From a checkpoint of a small transformer trained on Wikipedia: 171M tokens.
Each number is 500 + 25 x the weight over its row's rms, rounded and kept within 0 to 999. Layers, rows and columns count from 0. Numbers have three digits each. The size before them is the row's rms in percent of the matrix's.

# layer 4 attention query, 256x256, rms 0.0806, rows 0-31, columns 64-127
119:501459510496509461522464520520555527491509478570518493508522540500482509502473519491490503522506501504543532486476553526515517542489523498492525512505498540445482469492530527544473494506510516
129:510520490516518478489511502531514504543532498494476540489514501462498476532500549479509519537520499511485489518460507490489511492517481441523523547478499496534460525510468478464494475547521470
122:522509498469485531519553540533527474506491488522463520501482468500477534500470515495487475474488515504465497463496498507497492466548488498507523447510478519533469523507470481503503507509475524
121:512509508470526522507506558541538487458496478502440529577576477511509547490526547504510501447479528496501486490488503539506504484493486533489490515508504532507499521531470519500467527473504539
134:465514510497533529490488535508506514456470465476465497506525520533494507493507527452476531495496514474544528454460506514496493518547507473511486492510535478505450490508471537507490559531495446
126:477494488461492463492482491530486507507506446482517472504523569478477491544546502514488524505498475499543469499442487471461507514513512470451475545526498478515497485549493500458486506514457512
124:521475499461507491471508478532459451520512493462448494533479534523465451520464482569498485489488483533505487425494490503481506463521504501507505526463520545489495506513494495463469500475526499
130:503479484462529522471488478498501509548513480490490488514512501545508514533528507516514517491478515507541537564518434479463502529542507509471461482505475501492536514525489557471460499533480498
126:498504515513527499495457503469520514527475515451520480545484486531486456475477451424514511482506481488486480491475536562492519540480459491520468512510494472530493488491524517492523509509521527
126:474505536485504506487465510554471506467498501480516520504485490534475502509525493478507471537468456500519600515456503524499470490497494485481520525537515472485487520472455516514497515534485463
143:494468506514524551512496495519498509516491536558496484472470506498489489443491489551490465502494486500490507554477511531548511509454460525497529495506509489507522500484498480525556460491512506
121:516513471501562482528539477476502508487493489490529520444544494497528495516526505478515501471509524471524500503458516496547486462464464494528531545481514522510509522494511465509524455481503491
111:542490501477519510512454455499515495540467492500552464518484477519519506525518522522496498511523468484491556516544505483506535491478478484469458515524505495517454490488480542459474504509514517
113:537438497430544490487475484494512490511503491536469485521469458562483500495507508508511509515491466519503561552497523519536520483524483543504495505459488481466548495523492535514545518490505521
125:505525499499521533484463502483485508484499511500510490527495539462508520481531542518465507488537490494502472570516479491501499472480489527501498491484493538511492518492467529492464534513508529
120:506530496546486487513490519479516517490471494519511506528532547512517469517511460463492493512502503502454443510441474534499490497491499463502513524493494488472501535476498501510493487502527468
095:473517515517477460513486504437480505494515500504488529455484532447506527470479525513465472537562505526493487524519531490476512487452509482527491541468533510502498524508478462480482485458495552
122:459500489463474514459535557471488519461485511542489530517498465524517490538501506506530483485431497477482547519495504461496513508514517523481486545501495523498499522478513524512523500527485483
120:520490484475515485519504442484452504497477503461484466477487514478460492438510488488486517525461521465560485508481507494463473486518492527490477474438492492534520521493473534525470503434494512
144:495511498462500512504480489477458514456492473490481480467561494497510492521455533521512495481535540503555494516453504532480511525529506477504508524516516517493485501545490489512462543500496473
132:502505525511481489501475468528501529503524504448540475507497527473484509494454523496489478529468489512507485543536506457482520506469494523483501475485503490496463468513462505520469560508501464
128:484466501479515469515449484477493478549523435495570523499499505524500491525504482505489456491470490486461428570458524515502486511509486518509513523481458529500505478466520500503527528513516505
128:465497491520504553518532536497521514531516487514492442463540556445522510451484506502509542517492494511522478474548482466470475505464482492486459545495521508494486463487529502506507509519458485
127:544502515525524513538510500523500538470477485552460493502458490521510521500534539469517522472535519486473538533537546482489489502484490502514490505527511487496475522509488498483490502516484479
125:532505470545478530526493567502481485491491551516521472522507531471487516521508532491501497538518561509487453517466532487498485498529474479493509518526466499527522488523477509508500477537539532
132:536491500520549520484467488449509489479481465562447489505484486504471498525492525489489500538511499496504507455453535492501512515525524480480505520478540512483531498538506479506531536483468499
123:487490464478449498452519498521559518507533487540410501524508475498494522492525502498525505518491497470523471499505494481511488483538556461499535479543533488448511530497456450485518518513504471
116:516525510487515528544503498510525483516468488424525500473441510514497496496452472494481502471513498532479506478501501496536488480516474509466494496484518508553472516492474467533552463524485507
118:524507547522488485502479463493477479489483488554501515468464529512470517524459514520508475500546465521549554465464501486492561504526511501491532540546489476473474512504488498509501455474443485
130:477485497495457512500461461465466516500514503553500518527547501525533521466498508540512514503493505551478469515504508463509528489514460533521534510537469504473443434485522541552504520471523521
119:464494497508489503490485535507513506481493445496499477499492475501532479516510515503503511486476493499490454567482489517514514536490522503499483460505488479487467505476500478553517521510483507
127:501505500467493483487514496506506510497510486433495481501533493537483550477477538501511514472476513520471493543508508448530540488538527520497532478557492495507531482464498500495512520531499496
# layer 4 attention key, 256x256, rms 0.0772, rows 0-31, columns 64-127
112:504450534505508469517488525481483496489490470507570525529502534516501549465507504505500506521541505512492492512469510487482507495488507494524471496492491518480495471521528489472508508492474489
113:462502487514465530483490492463494514475478500446507529494525488528473480472498500468527493539508517495499463536518482502493464458479495517488531521505501490516414507466502487456512491557521492
110:540535462441505502469532526526547518477507514503514501489518425506522485498528489506465485498512468495533472484530481457471512504549497516497497486506504477482448502524491456505487482504496501
099:505455507484521517487538516506465525481492472504499472487494490489458467468460514517516492489496518475524494480544478519471542486524461502523499463503492482479497503552498500510475485513509531
096:523510501544509479493536539516472519475495483520477508522504479512447488530504472454537499505524479507492487465504487529466508470503507506499485478479520434523456509493495495519512521490530527
100:529474484514534545491472510504466469484466472493574517531518508521471494477496492500470482535477509502551491453463469529459500536529493497481510499527498460490515488530466482479508527528508471
107:532491503489493508463498522493492509502529492451500505522471521521529524508477469542503466495541522484524470453497477511516488487512481509495461469488518512474538475485484478496466507491460511
118:517474506493533499438525481506436507523538486452477490502534485514456493454567522481563507510463526528552508548490491484463516548517514501505462524490488500497529505556467558456474537559511476
097:507504506531504460495462476466512482468496501502534469469478519487481531495504496447488504494495477550513485480504478487505517510514538519512488492433507510526521526474537493497511515467454437
110:476484457478525462519475530500459495481514520485548552522472515510493517523508485490431485546484462529536520493455534502461491467455535494469485535497475448528466535491505526495513489495535528
115:482489517499462492497460482472485491469454507454510510480504465449508478496513510534466509498470472469496568501535554488514460502475472494485519526538500509540533545496516479496505487493514514
112:436514480481489470525527470467485492475494496515526521447494485453498489504541496497474521506519501526478474523481524492532506491489497506500535520492452532504518527526485502505483509470537466
118:477496504469536492503492478516521502515499500589497491517479493488546500527506502518456491517491521527473490460506509473511503486489462461483478497526535484514480500468469523448526467493509496
097:530488529467499515528495473478487498517505486522532540478454462464503470515482531494503531518438460521532535507475519458515510509490514474487517509520497519450532517535495543509549470501505523
098:481507494486530487524542502508495490511497478523460526479563496494485517529517510476479532546497446543495478506494483478458471497472474489507513456491461538552471512524473544526481462542535513
097:475451478560498516521504502482444500470493533489512506503483513475458469496537528414527512525503476459517528520516498517470435503475489516465518492491514507532538497525569476511494532527505561
083:490504519535507525515471514513508489484512476518456506549524514481499476541466488527514541499478495505500488452488505539556480451465510496482540495516491486481495490495495513464485469491502457
107:485518514428473493484526516517494545503476488555497523458540477486493501518508489510516499509474487502511540462499455500497500483474489509472514546480480462540493521450504523507559494507477496
117:499506494450532502480496505455493519472489512444499466505461498467531493504539534515482491496485495525537479488521515519489550501518485501516480481502503497524524506531511541538481478473501503
095:461467511481509492466537505516472480469538443483555470522475517494481527487447536539482534487511482480529454498483510548497523491504503506501502482489481508484480518520465460510501494498480502
103:484487524497501470501487520490495471535494504458532515505524562493499511518479536501492492516576509518506492501506531484498524548515484498533429492499461491454468491446507471495491488499480500
105:450471483498533480512501472501491504473505497516556493502519496501502526505521480466470521475501510491474423569473538512479526508479490527521519507491497492474476509514502514517474481517533514
116:478482511551489491467493532481550539511505483545485483504529526520478498479548510498510533474493479510468482430530485501477498505486529468504509487494510527506481502470537486474519499557461472
108:529506502545526494548521530495489495524483506509476530493470486528469493497520518459520529522483582541497557533508464515465504493514556514496513492509481525489518480532481557486505491483507545
104:516524503494526525525488506459482464472497489476461544534520456477491471540462566460480517550527509504476516541542472494517494487483459462522496519489495490498481494518506513520482505514509538
101:507462469507534482514503491492545522520527500568491473523500529447475497498495494527490552509480442500571497474502474513524453467486503481516497518529508439503562474556521526486560454487466498
108:492510499522529510502572527532540477469510451520489480488550462552508530520491487502500519494468473458531449461459504491486501480524547540467490465516565475482485477499546473499525523514467476
087:504527491484490484491519536490490535503485533468480461452483451487472480504495485483483493495512451502485502474498472476479493494483455459550499483513460522483472479469518503499534526515522499
095:506477467466488489505487528496493505471497509533561556534455486520498522499510496524493507561471467493510526505461470478491469489468506437479525538572453497527475484454532526511546499500443504
122:495497466449470477503511506489495480507514501567527531454531486510511527516512539518536486541513463509526485538503499479492510479520491500518501487525472512443477470516498492547506496517506496
093:501512488491497524501543528484513507439497496514508495475545469504453520524470490438534491492522467481525487523492514469470531490535517488464521490498515493525448549427493489490523525530511481
093:522489470512497490500524489557539493484492453494512494518471441544540466509566510516495495498491488483539483533476472456501519506523484514468482504526474471437528462541484529492498484494490473
# layer 4 attention value, 256x256, rms 0.0842, rows 0-17, columns 64-127
117:505490504487504504479447523496509517495496514466470501513499503482503470490514531571490476509496463507545467484517482498479474525526479503518485478498494505487514480541519523451500517517444471
115:510478493515515502507504491484490514507511459475478447490478517475469498503520507521514535506488480555490539487513460516441513518474517433517518451421450503524506521448453573486494492488549485
108:521497454509480507506508489535451522485514501505537496509532520495528522507523478518527507477501477508523481496502511532515507490475475531535526474477492506521444498538500505560494489509491513
111:526498476502466466521519470494498516529488471500559503455491458484497528498550522524530497483474479515510583520470537507494509454529545492488499506509497500522493533558523498497560525501510484
120:522511448473499442509482488509512468525475474465529487446525474476517521529487476526545514500474512455542489516501484477446510509549483494520498512501494475527486545515506484495546486489495501
117:516536467482522469505513563497537491469491520518447514503482497477516491557525520469516531556562494500488499479461470507504514509495515462498463512494530481470449503492558523497539472496533488
119:497478499543560458472487506501452473505485517478497495493461481524497499469490489510503464547530497489506492475478505513491502478479481533560487488441476539462528492511499521478503451528475475
112:493517536555477509523477499507513528494487461485453470489533469494536474535476515485477451493485507502477550495513508482525479511508464513504515485494488506476476494521491516492511519544496462
119:485490457478484487504578510519495452519494526523468534463501460524450483491536500477537543490477498546493527535474496493458492512483515510493529446514470511510453509517504509485526506515490492
112:500521491499495467552524488541499486493484457492495458481528452500493507504486499463505497512501493487495499470558496503478497456446528496496541448519542505534504522475546454441519500448500521
120:498530474542493503500521530489521482514498502476525480506485489494517519521526511505474514476541463501508481561478482499481535534521495498516444495467498545459504487458544517487510495518494497
119:500522500462467531483488514531489501455487515492492499492517518544511518533528536493494451507505512454499521528515445492511482496501473485463490498473458504497500470448509512485493536534482491
116:506484499550448508498500533498478491488482531501497524481492399552487489522512526514531493512491462498453488503501483497491478512490533470483516532509501448501498482522523478486488564482498533
119:490463474512456508482553498483506500452487497515490514515509477510487522493466472529517537448524511505539504474476490471489494471472452542492482480526537476507493438512512486524498529476510479
124:482511497507493522531457440503523514525488533500503537508495506490466509514496511493508531496490531543469498534532538496521502499546479466530500489541477437477533505507547487526477480445467484
109:495485501517503490515471490538489493474483501484500508528526517560499522463539509478491473503462468514531446497478513466457471501495515530545510507490500459502481520485503544458556531526545505
113:487486479512449506515547529544502520489461505505535438510500441493500484484510468508481556491473488505534479450522492492520503526543470487505494503505455476495503505530468490492510520504511506
121:498538489482531499506512484508499521494468447544484494478572469489499475517537472506506487473553486490477490498501497507523506508502453438517509508511479488509528536431514511545442491526536511
# layer 4 attention output (transposed), 256x256, rms 0.232, rows 0-17, columns 64-127
130:518485492523451503507514503473512486507495517540454517472538520450503503455473511544509527528487495513527476461508480467496477474520513522471530534515476506519520494484508469477489461481469520
128:462501499475524507522535532479500500454464495449492463489507521505499484486490489475513532519478525482516550481525523463488467492470465507523474540479509530504515490448490565512512490527481482
127:485506488477507498521536535528522498485506490455537562484566498509524523460523514491499470453476532502488456509487487499483477490502501527526496500475467522544454485502477516537520541492511504
123:500482519473494551506516479513518559520502505568479516528506495523485530442542490475494514490491487501507561518575482508500495510468496517534483492503496478483545511478518533539532502490521504
131:484460504474479512509475547498509470472483507574492499490488472526496491520477490506529505458445509487501494449488516529478528514523451513514512516533490532510466488494501493536542470483487524
124:507511518539446482514448488470483512513483491490550493492497502510505496528517507446499526558500476489473483530500524478494512506527499478508477508527493467507473486468508528565530504500505507
132:531499534511483496534456513497519524481490465439509442531545486480480514458462521443522495512535508537503476484527493506494514504511500519502489488531488492469450490510522511502456530507466509
128:496502492544477515468538505491493498508503554493526484481457481491512543474481506514481483463506505502456507556551498465503516493479512512508507498515494560497514479497503478483461476522504490
133:489498479542529518501443477487475505542509527566551492494482524502485494519555509483494544475510489519479488572498495503481483484494499501506523532529465512498427468478483506460508474560496545
121:489524525548519522515473509514528493505497490484492474528483545518487510474517465476528477509493476513496467510509494530500505506443481496504498473531528487449502515444509479516517521543503513
132:474490499457466489497522460473536509501534459465521492457507511500523523505470491512490492494493512512529514547521490480497507518497505523504494464497496493466474455501515463516543501493463496
128:474518497535438481489514487489504473513516517467486513496499513502442467519466514486505465495498475514467497486467513506544527468504488504515571507483477495503496498473509492510548497511485467
127:500511485538539479496531510529514526479511497500541503526528482556508515502548485500553478468497458489475504513458521474520493510474482502481529496599510480539520515488523522486506480533496445
131:513539468538515483491518491521528495494504508480451477484481501479473507526520512441515518519511515481532452483500499509492463502488532459535521473472556494503498503505476457507502480516522452
133:498494491540529459532451528489489497476471494589514522525495497466491532483511498475469497512501520485477458528479529501524511507474493529511532494492479457507534482499508503523522506482509534
122:495480514445492485470494512536523498506511453515512487497491530513469500541539529507510482521489475504527547554505478503494482499484522488492482530518532509508499515518482531457506519525475488
125:473482464489501496488452487545467510443491520513521469519486503488462475477528465444496500480422486469581506491455487503533510482529520524474505500511524509472506495465485525499468529495498502
132:514547495489479528539544556522529475520484494520497469510524527476506502508525497520462486462492532466462444488534458494500474497494473512496466471490473502541515523474503524486509493477502557